config.toml
n_head = 3
final_lr_fraction = 0.0
train_tokens = 755800000
Each number is 500 + 25 x the weight over the matrix's rms, rounded and kept within 0 to 999. Layers, rows and columns count from 0. Numbers have three digits each.

# layer 9 MLP up, 768x384, rms 0.143, rows 535-641, columns 320-383
435552493514477515464531470446487520510551489518498492462520482524522464518506493513481441466461537471490433508513458489478446476476510502528499501519494512495484483470479494540498492519501470
475503546511522440530475498517498476466526499555484507504502495475483494509538515501513551480548458489491485533485497535515501530471490472502477461485516540501511537467507501559502493569548474
423506500510511501533481549494476532469490524540523481526436520467490481551453520563520511484479488521499509489516535503481490476559525518479561495504533550493459529431500483503489468549503540
510493557487547488479524477509507494525489501521449492530461521507494559502491535496527530481466479513469511482488503472466521515483498468555501515503501493485504543428499489467522514534518498
477486535511521503529506472466502511494467486457526464521533500485528517484508507493497490530490533499482474454504489480507518531534544478548532507462485519521522493563522503519474505514466525
537523492530470478519542500500545437492495498485479471489509494459450494498515540517532467519454534469517488477494483529503521460449501505535475530499522461511541480459506504469553555512517470
504549462485470503474520490491485558490501487526531495526515523486508526528508491507550510490534468502475523496512515508513480495463478527512517481507529505528478487500500469494523504507519546
517474504499515452501526505495478471454516457502489562468545532434494471488541510511511496482470499580506493513478514508530464459510526508531506519533487505464515468478479480507479491503514462
519462500518541561503518510468489457541576541476534515479487515491521528512529546506482434474472502467510499457472472505526490489444510543527467494501528490470507505514500490495496490505494459
515525500496551551477483549478484497488547508513507477480466492506511456489526512498513501513508473449463491513546506485475514535505476504511476522490484523457495512475508509487528502485484551
485503489477480490552511521501488541476508491507505495478484514517522474491543486497483546514523493516533532499526561480531505541485451457551503487479490499478448504479491498491493465498515528
486512520491509488512452500522516472493513510489533504504515448525550461535519493463534498517501546501476522468540540474519524559498504510556502495451480492487485504495506528460508532507493506
506462463524513518502527531514534498475475539509525489488483477500526489467469492491482464547498485517510544489475490513537537499474573475498483518484526482493509506489481502486511504524509498
515508501489492545500497513495500508496487496496519486478492490498510475480511486516510544500488537498496447508503469527471504508483518463538499490470493484483489478490504485471490526491460465
493485501516478460503499533481535511500510503500487502500505524520510493465508510543508504476525447440503495478508490498500500536479448518496476513491523483543512502498516483462480503550476521
523495460533555514478511509524469482475514519484465495471490429515492530455557493473488498515514503504476467476478487505463461511503452503496520500511469491502516520488477474474483478498482480
461467519515523452537474515502552522456526510486472483487512502553490523574517482496514464483512474489474497490531512502519492468504465536564526502498498511494557537456491534483507469537543480
515453496490527499512481460475509504452510490497487497504495484508521498533525488507476503450480478521507521529523519489509471499511490495515518530497463495488490534484498514521542502495565460
441493507500487499515483527504463471490481520528478519503512468503462488459479464476487458503502532505495519482482529454476477506490513467524503500488508516507506505488518490509510513484534488
509541533479465499475490475480518516503452532491501480550494482502513476456468551512498484507473500476526481503490574483476527478485516517490468522503522492481495519530488497493486477482514480
488525523491471458507451516508503523528512514512468462538510475530525502524525483508514524498476485538451466475472500452512485472506511481526511474522499450476494469509479488492491504520527497
531536502449473570511543515478552531514472435510437488463478508487471477512433473484523518528467431476522451444547514518492471486531440549498485515551512462511496497492525511491554496521489510
499503481448546493507509527474445473479549464513545489435445489547506519488506535483456506481512496472525495492491473500462519484499521475511531497517494543512498469518512538531476491505465475
493496499530475509483515507463456538513479500491499524511503523502533510479509518477500464486506466482489487454549502453480501507525528497527460491481458495463492481515486445523489503474468496
529511492521523442485491496498506507509442493508533551526489533510485520487524540480445475513529543515549449480492511524487533501509506477472495505528525526497508534520516512485502539540510490
483517548533470514508537478457496536510502516498501501510526530518501515495482516487525487436499542544470497520494482483456470507503505496498508468515518516495510478468505506519485478528493505
551463490529485472513506508477458504481526477560465476520495496502469482498531498511511511485472506506517469542499502476525499479524530509521509524517492516528499475492493511528502485513492503
484487511500529481445524446514535490538479497521511505519493514513486500482499511502512486538515485485513517494514555534507515475437526490455487476519491505519463476475483480480499514456527475
503497530502524534507490480502568514473493482479490527523493496474439499493495472509479507524493482553518523498489439509526512479461531517488471581496483491490477461454515483494534506508495498
509476517479537504484506499525510494451485476469509483540526549498536489526487500521542503466533512535502512450547485516509523488497476493512469544523487484458462479513491449500531520506478500
487485507505487521507543500518548494501485547495482471466507524493522457521527501491525500489479487474479513532483498469519532546466487505507497525507510493528503486479477487525530509472519495
501545494483489530499480498453470528515535542467513506470498514479481458514471481517512486494486506516492500503525502475516470513529452496525487492503557468508486498508524494467531466482495484
522477462514498500509478492497522514498470459493536512508488518505508537460513468450430483519496496481519505471516512500521482477523529506533505527538513495491502520509482546495499565539521511
493468486518529493456483517488519546501433506528447508488509485500486491491462510487486496499450525470499504473451510502518545515466514492556517522458500502444464513499503467529474524455535504
500528519502546496475459519498512527511479466504520475488518544449526472465491483443519524481520512560499493480537533486501459500465471460523479469488537488495492482521496481436483570502508510
472462490468472530502539465523513494434504499481505492499461480522450501443536538452510493492532482478499509473487458483508528504459489526543522515492522487477536498480477535525520549473491518
468482456515495509487465523466545541445490479481486513476514513549486495534521468508533468548509518495539489522485489497469470499515546446496526458481494545490486491531462517492525530486499521
518506491453539475510525476451504468519528536488471473452475471483414536480459479485495514530514434499492500506506453484515497528435510485481520484487513521451482515527467511456481505517478522
511542508504497534482499466482519472512523485511493519530478471541489496490523468482535541475514567513469478481505479474490443505497504471492500481500527498508493516482501514486502509504455513
467522490487494545436487499525497479509462521458525501503551469490465541478533535553542516518513488527554499515542522537475502513538461533505493543499486517570467533496490488495478515477510479
447489470492516507541489446493512504513523476507503536545512470506476520506539515481515497485503485493502488534478486450523458533492510465472537492477517473526501512511521525511502519485516532
545513539494480496476488536497490497521481510547512467510485501482507492509517476468515500488536539520518472485506535526535510457489509481464506514493499504490440455477517511501498535512503501
512477489520476466537569541515518524488521476497479516516480514511474483512469462531541509498468495471483507533482495510440480510488431512497524518488496522525488521522518550471490497504490533
526462507486518528483488498524486509487540502486510486507430523493484499500486452462489434524503496542489539474525501501454519506434509491491466569529496518477548509489462514489523507531508492
521518480493521477518507526511480489483519510546493558537475493467527468506489533491466491465475515511467471477507443520442505498518561526525503484476474526490526495505515510498480469497532506
484496493478458429540455464504474506490529534537505482499495515526496499460519500507504472482518523532515464526526557538467546510495513521523518527488484494521515475545511481506480486504493492
480476500545503458478511494532501488465502520473505474489482508507539509491478492478514500474518520492496501490500470440521502500508483490491498481485503496473531508477494533490542540520502507
487502479485517546495543533468540499532474504497500488482446473517529498526449506489464517494519493530477498495496470478474474515534428484549519502516539457511495552441479485472510501491489487
522477493521505467484503483516520503491443477516472543516466491511490493466487507507542486491515488454530487528511503473479529485462494486479521532470504505530493513503495528488511473514500473
557511480509466498510494514531494460517510502471532519504517500489492519512491481472472521544511498510495484499509507523520501477509543485556495496502472492513526407509518464514498492528495469
493507569517445538429514499552458499504541482542473539467512504494526488508493474506493546536512467473516478559547537551499464532499505502526507507468502500584476502510521469502470482506473489
486536487525484509461516498483508505462463483443495499505480477530515503484551541514499494439534507485489508501535510478520536476492487502514503513444525530464504496517481480448531519490497493
477508479502503471492472475504471528470461500462509504505479474492499496489501511532518506525501489485536516509450499533508485519498495512454519515534519513514442481513474521512522533511517504
528507445528483492492445454494466477458541538519466546467487505486539540487523515460466489514504547517495503552504532477501502495498552517508520545488487501517480489469474478465480508478499473
519496562507490533504480481511487501477526529506524524453501568521506454475479554471534471516508502540495494477518546503463513518529478477507544511471481464470456530517523487483531496523501536
452524510504501521508526543470460524475501477501499474517487489475521513501479544474470500494475480490458460505504476464527493519533527479504494544513463504512508528496520480484494525464493498
499522501525533541511527508506451517478493502487502496472504509472492541489492511497458470460471520511511477509533523495518509545492464501496517468505518516477502496502505518494494531472485519
477498521478484489498546513474487471517489500503529517481502496491476511513495526533525535474526502505482448485504477575459534481522510488491482521530498527528479520482519495549507508501487496
479507516534479475477484513506479533545507478509525433505551542494513508512518536478523491504513443507553492522490517482481501490551545519496527471516510512485511525506508458482501504509555476
472501511466487530501504492474513456482513482563499470496560543438538494499510489531505496500483477489491506504504495537496466534482457502512466517511473506481495552474501515488513433494520503
532478503447511497481537511503506506532488486514494493495515489519460467490462528492541448500503481496474499500459497484502505488483507517508478490520479512472503462515523484503556489520501533
484500497487495480491496529507512480499505494471516515503490470503509517551472519497475519506526513581500457481461543523487526481521534465552515540478448448521501474504471486486536491528494500
522539488509519520491514481473499519474506514510526479487465487476504470506520513481512497479481513508506497501527503481499494485525483492522496521494535486486497518557482495469550519525461514
501442489547492499504499523481517509511508488502523471482538502480520513484468523521494506491468489497500471505517469479495491499542483492506461504496500484529468532474521471514484482522492506
541489532492492499510506528482526512472490487475495510483480482504479500498481515512506484483469479486505500492531575500460467520460435497512449507457469528497522525517502503479477491520498518
465453479496507466488480567495524500527454482492495501556478490484480511489522510501487504465529496506486543551511501485488466521499543510517513496525505507521487475479481488506500483510497534
460474500530503490458505484444469528514478545486498517487465463519490475501445480510545482522521529508465548461510508529512522559512503475552528490505535506488493494537521459482451529493484490
479503492542495467499488529479508489470500515468526516474493458472490488587490480483457527514498443517484530486504523523536496531548495467472494498485533521520485478455474535527512532520486505
484546522509479432491496471505502569499498499574497479482527507504517416458499497466469503471484499495492506483502501466510544508536507496541509479537560427521484498517517473495527516504464457
525508497488489499531485508489469505562581570474543460515522465465505528528499478489525490459522483446541525497497526457491479503499524472490407506511546525516503488502522505548509511528504539
485524515492500493497504484508495513539545520515474475491490496464556537511498488513494455495502515487495484488449523494498476555494484490515524512511510467539511473495499513489472504495528501
489449515517491511495507557493491532509494518538502500475511498507495489497480472535531491540471500503506488484514497487497493517514514537541491491521463486503484490521502514481534502492489494
542491546509486494498488513480471467490521520507541550475496525518503461527539517470497471446445562487487489518501473478469485505502495508489524479499480552492453532494536454504507495517573517
536504483530466483445534564504446555486495459471533519492495524504508509519513476472526510486506487527478471506543482473496477490462481518449462503477500511537490508437467482484488503542504501
509533502519471486497461530466469522483475550532488517496474518476532515539486502471509481519481525492486527491478496502517526516469485492488510489487476514515510466499468464482483486469469516
538494519524465484493522513503507518452511479507476518471490514525400504492464545551500507447481530524485484497520487509517521468473492525515536550533509494489521512464483484516510449511499488
489501500514497519526486540483533532492507495498503528505527492497503508527523490537507530512441425494503439499523512509474468514514491469502460536512518501461499491516511503470545528504493457
546515553489493524467545527522509507500504501538540474513498501535484476523517493455492517474505473491506469483477453488459498481503527493535525475460528506492514516460464516446509477487496542
499514492495488557463500489532536515508476486495491451491513485515501528514455436502473527529485497550525480469508526510525475556500476517526507471511479487530506460499521542518546447535510532
523478528525475495497482498475467520493487477524497500526492502497490512487506515505551498530457496532542517529534483491504512477471520523499434493486462484493497485458505526495485493489507499
506502512504501510499492509483505494497499468503504503500488485490488493502518525486472490500475468502449503471535458511508479523479518504510503487478458483463532513470482457471506472525505509
456488517528531536512489511513460509484538506468461540524536523487515543520510529563508500489521498517493501485459481489484444510503542496469470530480532492489497478449546504519490507498492492
524487532468527482495510524481497538504514475520527486486457411486484491521512520535468490498481516494516484454448477493528480523498509512477495499463493496502498496532518532487487475475531498
472486502514490504485487502507493438528481488429524490483472474494497498508492501526457473471472478469478514453538506519505500519490504488500513502491501494552465525500449466520493500511505476
520519530528438454477507518498471458532537476506489470511497510518487520538503487509468496531472508515489507510546464495547462468531508539496523518470512500496533484509489456550444474541483502
511542483478485515497442474498518478465480449488452466494538504494471487501476521504491460506494467503543506509496474510509502488469532504496524516496498513471517495527482482522474494516484488
503531463476518496523521497444541503480508499493496506490454495535541517504456519516520493477492465562510532491517536527517496510480568476494445503496448497484513502469512505508451519515488510
504546513526530487511475500527474542557528526545501497483481527502518466478509490519561531501508509501474439469500503507536529543519498512509545499513520489463482516499500528519524503509518514
515521511490496504519503528489501509478501485528552501497479475509511497534484467509493530521495536497511501508508472515520486487528495487479547517480470557501502491483498519472496482509501459
523480469480465546452492517470473506495541495500472495443537526500482519465520526477528531483515523492488508489503484526487495528494526478474480500511510474452521512510484499485486492483523488
501470468515444506488475497475465539473469481509494472587505512457511465493475457518489487454470452516523501520497512515509505500479540506505463529521561498428488505496507552505499476508481513
484493457457490498505531510481428484521516528496489515510493502483492472494487499496498514500506474478482471505475507507491502534550516479466505496497504483496492487499517465502493501501557493
520457500500461509502460529457486515509511508512497484477516517510500503491502497500487494487463495511501490460528470536459521519530503508498523515472513466484466508509492505511494456466464514
492445502483542465462521488495509439500492468527494503510493458495465468494501526540532496501508503541492486481508520472493503534549510528479506515469533530511506486490526519543481482504539486
556472491491568508514542482517495468535472486453503509490483511500555465521506516497521529526516489499535518497559479506503485524505507493532522466549507471515507484498499473517495500492489495
486484529506500505520447483497510478456525498495512521535513546490468515510471540489539467510522493531505473492495512510534468537474513492510560513500504511472497493457456498465539475504518475
531512472506508482486499471515506527480513519513487506575510476490506517509481492504505481515506443484480494488474511469478508503483538495497508530456491472499477517506519537531499457466509499
493511532491531486482476532461474489505496497453494483477472492505488530540509489449483472453501499531528485482514457494508524495516480435550493528479487535464460510526486496554525484480518498
486505519514508467515498505503473504491487480520514510498500510508510566480476482515471526534517485501504495480540520499443494516514501539482483458521491475514459472496455497517457506493477487
543519492488473526509469513451514506498496520514481517489551507486451540517474477531484524474531491510537500460494449472472497521489472479493506504467503491484476477534456459502505459472479515
504490498463483508463513471484524491515486532494479531469493518541452480494472420503513483523557496497519485519483481520473496474490488536487504513528451483497496552486515538528501477470511487
474541477537508509512467464525503494474503490458516506482474474462486522492519464502510523535466492493474510510496474474503479528501493516526495532525485492489493448517518490514504552482541524
520527505526490498497512541486511545521493497478481495462533496478524499513469529516556450517499494514494472500482513498527480456529504557502498509540481484494479503501489502513517471505536478
485493508474457497480475509463549516486504510494516460464479505470462501527517543497540539519488463494487480533456451460437485508519540465500521455466508502483470450482489549529454516544474471
528470439550449471574514557534530534504538502458519496518498508488510485468496490470525541523480542515474488490532476517506511533498530551456499521520539546507469434496443485537507470511466540
490487524524523503556498484527500515463508502476507460468527543495529486542483464553571479480564479457536485514493487495487501497481487470524501458511482469498508482493512515502523509468498471
517500455533515470419504501528465508499521462486511501543503562521489464526501479503472493467542517520526487533506485522451512463510477492541555518518498497484534545516470475516543490498504505
# layer 9 MLP down (transposed), 768x384, rms 0.106, rows 535-641, columns 320-383
528512496470476509493464476496513502493469510525500503494507513519495527498489479524528481469516491506485467473469515492519444501500494464545526510531497544528499484555477523461544463522508516
499525531520500536464494522512490516526463514491476432498550502498501490468489472472490511518473492553507496516518505471526512528505530479470481482508476510483484500527510507528507538444491503
474518533540499470570488515499477482549481478509479529565499508531512498485517536507503440481575492502461518469489483473541503444570486479471588513481557537532419499506495474486472489563460539
502498506500497556511503481488472521524498455482495527465506471502517512494515511514453493498469530463467494489488515500489483515499499521432524535524490518543488522498480450492476499495499459
519504501472517486524526464498483485509505511549536489495481523487530473518488526527502508465476470544523511516515531526527521527502510475474506479528490484555481484513490527490518463484511470
454465501530491445503453495532490516479469462474467536476522493533515456517506513508504495498517504485494471447522489535487491497516487488434548512521511513520512482507516501545443461502529479
511512497486530524488515527513509482472460518529499490479503506505517506500505505505465525470481531507547484496472511508539566486525536475523475536474483495486499481483484532497508489500493461
474514498478515469503539488477489510559499520490441540500453464536531457500543510489466519473470547520469477511503490515514503465543520500485522505513511504500501525501491466520495507520495565
531510503495523533481506495526442514497513486500534568526517485452515521473526503492511531503469512524406511515515508503480511470459525526514451454504493536465501469515520445505523538495529530
525489486473485520521484488490485493503477518481512500495506480482494497474506495522481469477518475522534510487466490539428519523498536532485509532466479493497527494490456487514493540476513506
500477552468521494468522494502542508476452491533479500498501532554540524507540460491508490504479479482519489534466515502512496548507489501487513503459511493533473507519490557455499529482463481
546486513501486547502502507452499460491474508490484527482454506554529479446495517470465497487472485504523506529527531500491486526501473520536520497531467487537478521491465481492537478485494463
546523539533473500481512521497512524520517432513491508464456507497483524504511520492507496488524522529477490526531519473476530476522512494490469470493501509493476533474500523520460508523508460
511488504479500505515473486498495500473484511494499477497489509466473487509496537494500473494501505525496508502510505476492506512511523498528498502536501486524492511505505489505505479534528509
445484541500520549480484517494456476500492467537530531474486483463491522515497539453505512531463526527483532475478502460532507444504501526528450513482481485488504524546460503503556503484508513
499524491517516510471506505502552456536499519489471488517505480505558481525483478516506520503453479442528487455466524512483516508478481533502518477487509452477507559529503505522504552530494482
498530484517498509475491531510518472495437495441469517480491498497507492480521477514486516507520505477531478507510491503498541473506545458514539465470445464541505510494565503516507527445500470
517517520532522477525515523490510509495500498513516455504472470501479498474519538482514506546537548518480490485487447504521519446519524519501530474508495485531502459487524492465455507475454504
524507472512509499488521494513515513515517497484500517513479519472508498489504525497468502484474500484503496490506480509513511494507520484493514496499471534510490460514508501512482509517444514
510512515516553457520515510493507510482505517428477496509514442510458523448497468507487459477516480523493508486513492472513550513514516494466519534488491501529475518461452515539485486533492522
489503496515507527494493505529473514480532487502479469537497516505505501505513481496478499517494466518525521502469481495492519505491510477508513520493499499470526517498452525509468507498515512
468469468519532539534484493512494546514446511463527540495519536484508509521510484535562516521520455472513476483455493499535515494495522495512458533539508461479519499451493528471449521456507502
513454491467544502467506483496522531487471495505483466476485515475476563490451472513477507476516500521498534494472523482494551515517513513486466560489470523509446502502484533474477475503487523
546493479516521495496467484512533529480543472510530465470517499498523530497491496506490529524519464497452495523564526542485552466472456493525511515495486483528466509479519540501463433490487518
479514480454513465475552530449548470519528489500503504508504530483512488498496523470494525488480537492514521491488494482527509466482509452541536528491522530513484481509457465504527476469507495
452488493513513505497487511494495492490481495508468500446516542499507520481533526499573494506489500465548548456525501509520539526495538478523488554500500492541483427518538515462513521497517518
516479554538450491502494455507459490505513450479496450465517499479465517545519513484535507507485515504495534488543516518490504530498535525485533586466467507513511504487533507493473478495460485
526478517506484528457478470532499493544507500519517509457504456458519466545470512491504469515510490485499499510568504492501490471494483540525495479527549487472532499457431528542531538513493456
510546488489488498512480486489512514482501494532476511511474483538478472492490528515503483474486542464509507550515473480502456529503469535490496453501557483485485517453449528491516487542517518
479493484469498474441526548502490521458500527459499504478480466524455528507522508515514488571467471505506496514518471514514492479504463506491517497495531488509477513523510504552512495500452481
482544529505469484488515485515489498510457532493520527459485483509501524500513527475493480494486525515474471503492474468447525456495576511515537472496510492494547502493504504472492502494510513
498506545508493504522499489515515477528515451528483530479484505511450525531517499537502520493522496514560492514509508527501523489521463483502404494490501490517516472506485550474515523487558506
466498460490433470468520507524512527491529498504496497484540493509513502491497520503550504508496471510467489537511489486516543477468518519491507488457506487487499491472503496484545487490486508
452517493537426522507524476519498509531500471492508460497527478513501438540492479500520563501473454537460464450504478541506516501465477493557515511514471509519518487539490474482493458468471490
539494514492492496456486491467491544453542519496485493474513440481507541516477506532552559478502471515519534561508509478520489478523489557501456516477505538500523517502538507497528524493515518
533459473483532456418509541520492486488444532488510481511496521471499520457433504481466458469479459518503540494480477446502525537507519426538540498549544493503507578505518511503500495396510501
540535496519487481511526465512495475481508498539496482459518491490466513500476501508509512452546493485499510531498515516478490504509519496519485481490506492522551477493507489515488478523497493
481496479473458535465463494470560549557466508503519528513526526491470484498514488498516535484479503482504472517527445525505564516492503499483505515463506501506533507515468497514508469491488492
532494523493460507543515503469500498462494474500493481519505538466522538505511547509515486519507473509538507490509498477461494503491482479531503494456483474507487520478508516512490534496494501
500509460502543477500501508508510476465488472518511507544467558469461500487558499525488514497511508472494492483493562531506498532492518451465463484501451508498513496543485472526480534456480486
518489552483532494525517494481504485508477526508485523509491510512515515492494487510467464516491530532494493480504473507478490530502501515503532507532451470453507494498507484474468504478524494
483478498481523499534527518459514470500483515472507534490488488490496500476487524493493497487528492502471450501466473508492498471480483502491524501519563504490503498481493516481541469498530552
513531474492496486520478521523507533518511521469484491484455539516526550504505492506485561485490464469537459476472490501463546497468513554492522480548523481516500450468508500400478545495522500
495485437504479457492509533497479489441496521535502509500456520501503521494529524486467490527461506492511525473525543490519546482484483472519485490523465488487508540519467520507512525460492503
504480535494529514542491501486449470499475520496502586489547551424473492497485514546494501502493496500530506537469481501504530496484449525505484512511506492486475501510450441488469502447522498
507459526544511498542477505519508506468571515498531494484487490494505521476511512536511530530507482478500453513497483500453509532482448488523486500481535495455477499487507505478467499465516485
499507496521515492526471507525524500513499464529488511516489519511510481524454452478469525503468510496527501497504524541535521479490478509508498524536494450489489513540474491466503507502476477
467506469473486555508526501496483522514469479495483509537504440505534533494522533496503533461484531506520513530520517456465508510496483445522485491516496538516472478533511478518477486503468507
511532504477452485511481541494517510515524512496447517532449477527515511528540468483513473476469517506489486519528479519469525486538531493518529495480515502495445478508505521541504490488496498
471507497492496512488512528494495503492536574491472514481499482491544492552484506496516469523493531501518481503508548499501501513520514498483536473508455494511506575516507456472477509529504546
511478488449502477574501563447499507538485522476501523478523528504531499483483501536509498464488480536465495533494509465501508459506457504506472439531483515475552480501493522532492488503475508
461459509515489514479535459466480489536510518488516510493504487504485484493498526461512523488535508521562515473503499531460507447526491486509470487532505490532484490516488462494535494508474504
520518505463558445544483488503524509465499524513512489494501540538507528481542522506481445489558451535499512523526508470515544484546484515478488480498467451464501463520474475482484527517522488
539472495474511501498521490492476483497499467495525473502485535456525482498527467507475489473495513517497516483497467510444470469499474470538486500514478476530569481527511495536545445469600519
466467490523448534499475515524528511490487521488581486477501571467471500432555489531457507482518420504482482517484486547534485511486489525482471547543512505474492456455495485490475530517475531
530539496452493482491497507501470474482534497497465528519493476499499497479514507510492512516496520472499497507503484500498540475472484509513523473465533461473481483491485472542486510517482511
459507511483495519495544478525457505492478495502459470503532522534489486489492555495479524456505507506510547514496512518452513499479446562491532490498489500483491494548463476478503499466524497
519492479512491541490479520497481532497512478503485489530481512452516499520467495492481481502526467501509522499500498435510491524490483490506512498484484485500507482518480496485497480491458493
447478480495514507510501501493499471497461449489514513481463499528511496465452517452492481528503507525528470493519473467506498499479505478480461520491543505484529511528476515480504535460515483
479459526474486518504476465525455501511541468509517536493508526494526525488569523476478510469553549476457508455473502466518521473502482479481470502507532489485477521522480511515502505486535484
520506502505502499505503501500507465469509543505532538492471477507524525546468455507537533477485464515498535511537457479499479481489512490455483483514514500513461527461493479516492514491488520
499491500489501502555605475534456472517480493503516569519480524517465550452494538497464530537468490510521505523513470503484507428545518535526458545514500531517521516498490459546535511520519475
487496504506519482516504489537502478517487484492494534489527514498492480467486504488487471505523530488507494492462500516542496512483484525504494489471482539549484517476459499534503470507487492
508526482503517521501533500477504477495457508494533521477499454522484463489507439503507476480484485525484454514437499477509463524530484500501486490490477502502550503507475520509497527463530490
505501485516484524481501487535497518495526523495505528538526536509524525530509536534500504483518518525466490525460477510491502466516518478490494462536528528547468477465481494532455515516504526
513504511452527520439518480482519521509537495518481476488504479505499475494476547515499549537547525494531533497522506516480512523527498522524505497490493521551520513525534519484528549478512524
550508509517476512531452525538528516494496489507529554508499521513542511476530478507499508472454499481472492483522510508536403546524497515492502491514477509516510486495526505527497490518507497
518511502475534506480526538519474535460517514475539480496496544524506527516580534450465521501520463497519521436479446513505503519505425457476481508491479433475488537511498563518479464518484501
497511488489475498489551522514488460495474481416496485472512454471497495510488503517524510479480537497504497508516531503514460516472475497534495521520474472468535458483522481487517540520510509
493509467491547525488465481496468514475487549506530485485537487490528494499494530507508509501540499519525494480507513489522530511506472483506488519515501461525493491502519500487492511512475486
517477502498500525525497515491489516496472490525540501508515524506490496552475487518517455516469493488518498518537491551492476463528460529478507457518504543498472483555456510512536536432479484
478534462498474485495512487478515482467506489515482490522515498497488497524476506502486503487553547520502464509497485533523505481479484472515491522501473470494526424479494513512524515561523503
472504445492554541479533482518476555515529502530502510508538541514447511545502515446519532471474494506507546472498507453509531482448472520483510502538506467492492443477506507482520517491483514
502500511538483499502461542514557498523530532501557485495495502506473475490526493553537489481498489495450513480468549469515499497453486537488492497559552540474466532497551499485525502547480525
501503486476519562519520512530520536515469485502539495538500510516487491534517485518510482523478520484481460524523474515491498506474499474494514480500505502508468509509513514497495505498500485
517517496484529505490513478485505451533542510511496499497541505504513512528527508505449483518511479517528512499472492459507486451515541474492510502441492487539501504502486534497528537478484500
468494465476461515513513479456540550494501470482512519492481542546502524477512487482482502550517455486467494475454529501539507474481539511473517499509470520492535512491488502519527515513512487
488532502488510504530498497474500540481522502514545496503500506497517474504532482454467515498515518507476492502502500518485492469517503516520503473519501498512556490501501513443535509494507494
555474464491523526527442437582583496532521521452511513468489514487459523456510468548534498554523464496542522517457487526534487526470487518474489548571499513529507486572530508495498520468538512
519499485482501470474486541495527515526540493498516531505475517506492505510525500483513501511494503492489509475515510512500504494524523518467491535492462523537501524492470492516512565556513488
495477540514521513532509507525480466531473493512516459506482550541480480496544496533474499512494521506502504530465520460492499509509484510501493509510513514471471524487496502519454500471507441
479479509462489481477489513515514523488523518458513449548526489495519485512479453480484473521488489516463494506465478543478481517474514500478509498519479538481511531566497489454523484514522504
503530507480484486495514512488503509517530432545502470514506507542507471516489523518520523485457488539466549477512422482480480485550494521441467469444509512458508483512511506556542497496542508
484500511554545485524564447473469473557509502459521466472510500486477555535530477506467529474491549533449516500459461495477532467516454477491518557489502529499557524543507454504520503478475472
489485542521515522516495491542549541509500483512511526528495518492516538524495514488509531521495503494485490504519467494499428519485534475527500461513517484496489455486453463506498483529499516
509478479492515486487547513508453498472461551479474482493486486507540515496516520447495512486505515503483498499528520457484505493510537522470490518535553519480507458484519517499547533519498476
522492520509529541502498470556506470498513470470487494463535469524530542521479509491486473501497508548522516521510505490518465510464512515517473518525516475524525487464477487499482501462534491
493489504495469462519557514508514491540506439508479529522507551506494513485521498487537513490507491500468531499561496513480490475516433527516506460474457478490488525518499491486505482519508492
473480489540514492540524511504529501514501477506477526502517534460509513511532536494478496453491508504525514484449536515464512510497461483489470479460484502493487490490514521519484491515556535
488509522489502489495467519478484523484474468525492537489502478466522507525471437550571511483512491483515488453525505512489492508523524524495501510477539462472505451463468534430486490510507516
488524486501510467535489496518522488534474493526557543472483500498489501490506520519482501483493483513493509509519502534472476474514501469526490500487496497520513457482519491481503506483474492
562506502515476485485500516512511448534526507469497469511495505491518528504446533492506476500506512511518491513463522496541503509468475481455483512487532508505523490447503491499501496526504532
494504496518490519488516510487492551470514507500547480551487492464548521503512509493513460475491509502476492487505516499485514476486497519490511505523527514500484489495496509516498510500486495
509496534506532486453524521500508568488528536482532511522522427498493505526492524532502525447500488509503490482513497478521528478490483529409518483464516528487555495503438504505499473503492521
496482476505458544473458533481505522469514508538531513525449503491470513464473521510513471515465512517496477485489480497520522510494505509472497481499489463522473510448472498485489512495529514
478508527535555469524517513486478464511484543485469497507477444523514477516514513499526531486484514462468472511532454481481512481562561508502493438510495564456503456559496503541481475478484529
469482514503502504505489526495510537510484462508462517486534517488450472518481520490511472502497532511511516514535473526492487512497508466515523483497493487529507493481487469482498535518473465
510531522505544479475486473525495536475532509530482459505518573515501496471511515522481525540481480478523505473481507524514494464490480475536534545511510526516498478516459521496492516497524485
483463517462476487547494453488521529541484481518477497495527495492502453504528520488541497488504511492488516553444509514514508488484528470512537488534512528489538535492508484479521466513531492
512498508504520523448485554514480495490467546488511504512466510499506510467504514557468500544463508482475527490477520477498529525499558518508481529546502512532468494531506449450502507479484513
515504518491513542541554489503507489460541501471487524477487498489495520472489492524531465523533516509525433497522475509434504462482463464485510489483494512504513493501517481502520543466537507
532486528465517487531503499503495516457497485498489521490489529456520487526507520525494467516486512511513503528516498554523478509523500479516504496481462506504491524489477527488460504536481520
519469473501519485523525469521470499466513485507513518503476503498507507478465516509471477516502467500475515522487495480467517518493495475485514513477495516476495504507509500498495488493490480
459503497518532495490516512525467451494485489533463544468554505496516494502502512469499492461535479512493464520497507528529456478486521520478485455478524517521519501483478498507486447522508513
507477527546524501527539468515509519486539456556514448445502492534482519446471469515505481498545527525483530477492491535443531492513526511456461504512491481535520488510491515468503481477511504
497518472542463491537510485488487474467480504512535541500482528529471482508507467509546504534481487476442526516487515527536535473549506479469464454529466523485486471531470469510468505499525508
496497487530500497503509510484517449494480536501491477490516501527532493500474544516518471520514521537508534474532485490514443536475457502469437512528449523487479511511478508543489530474518547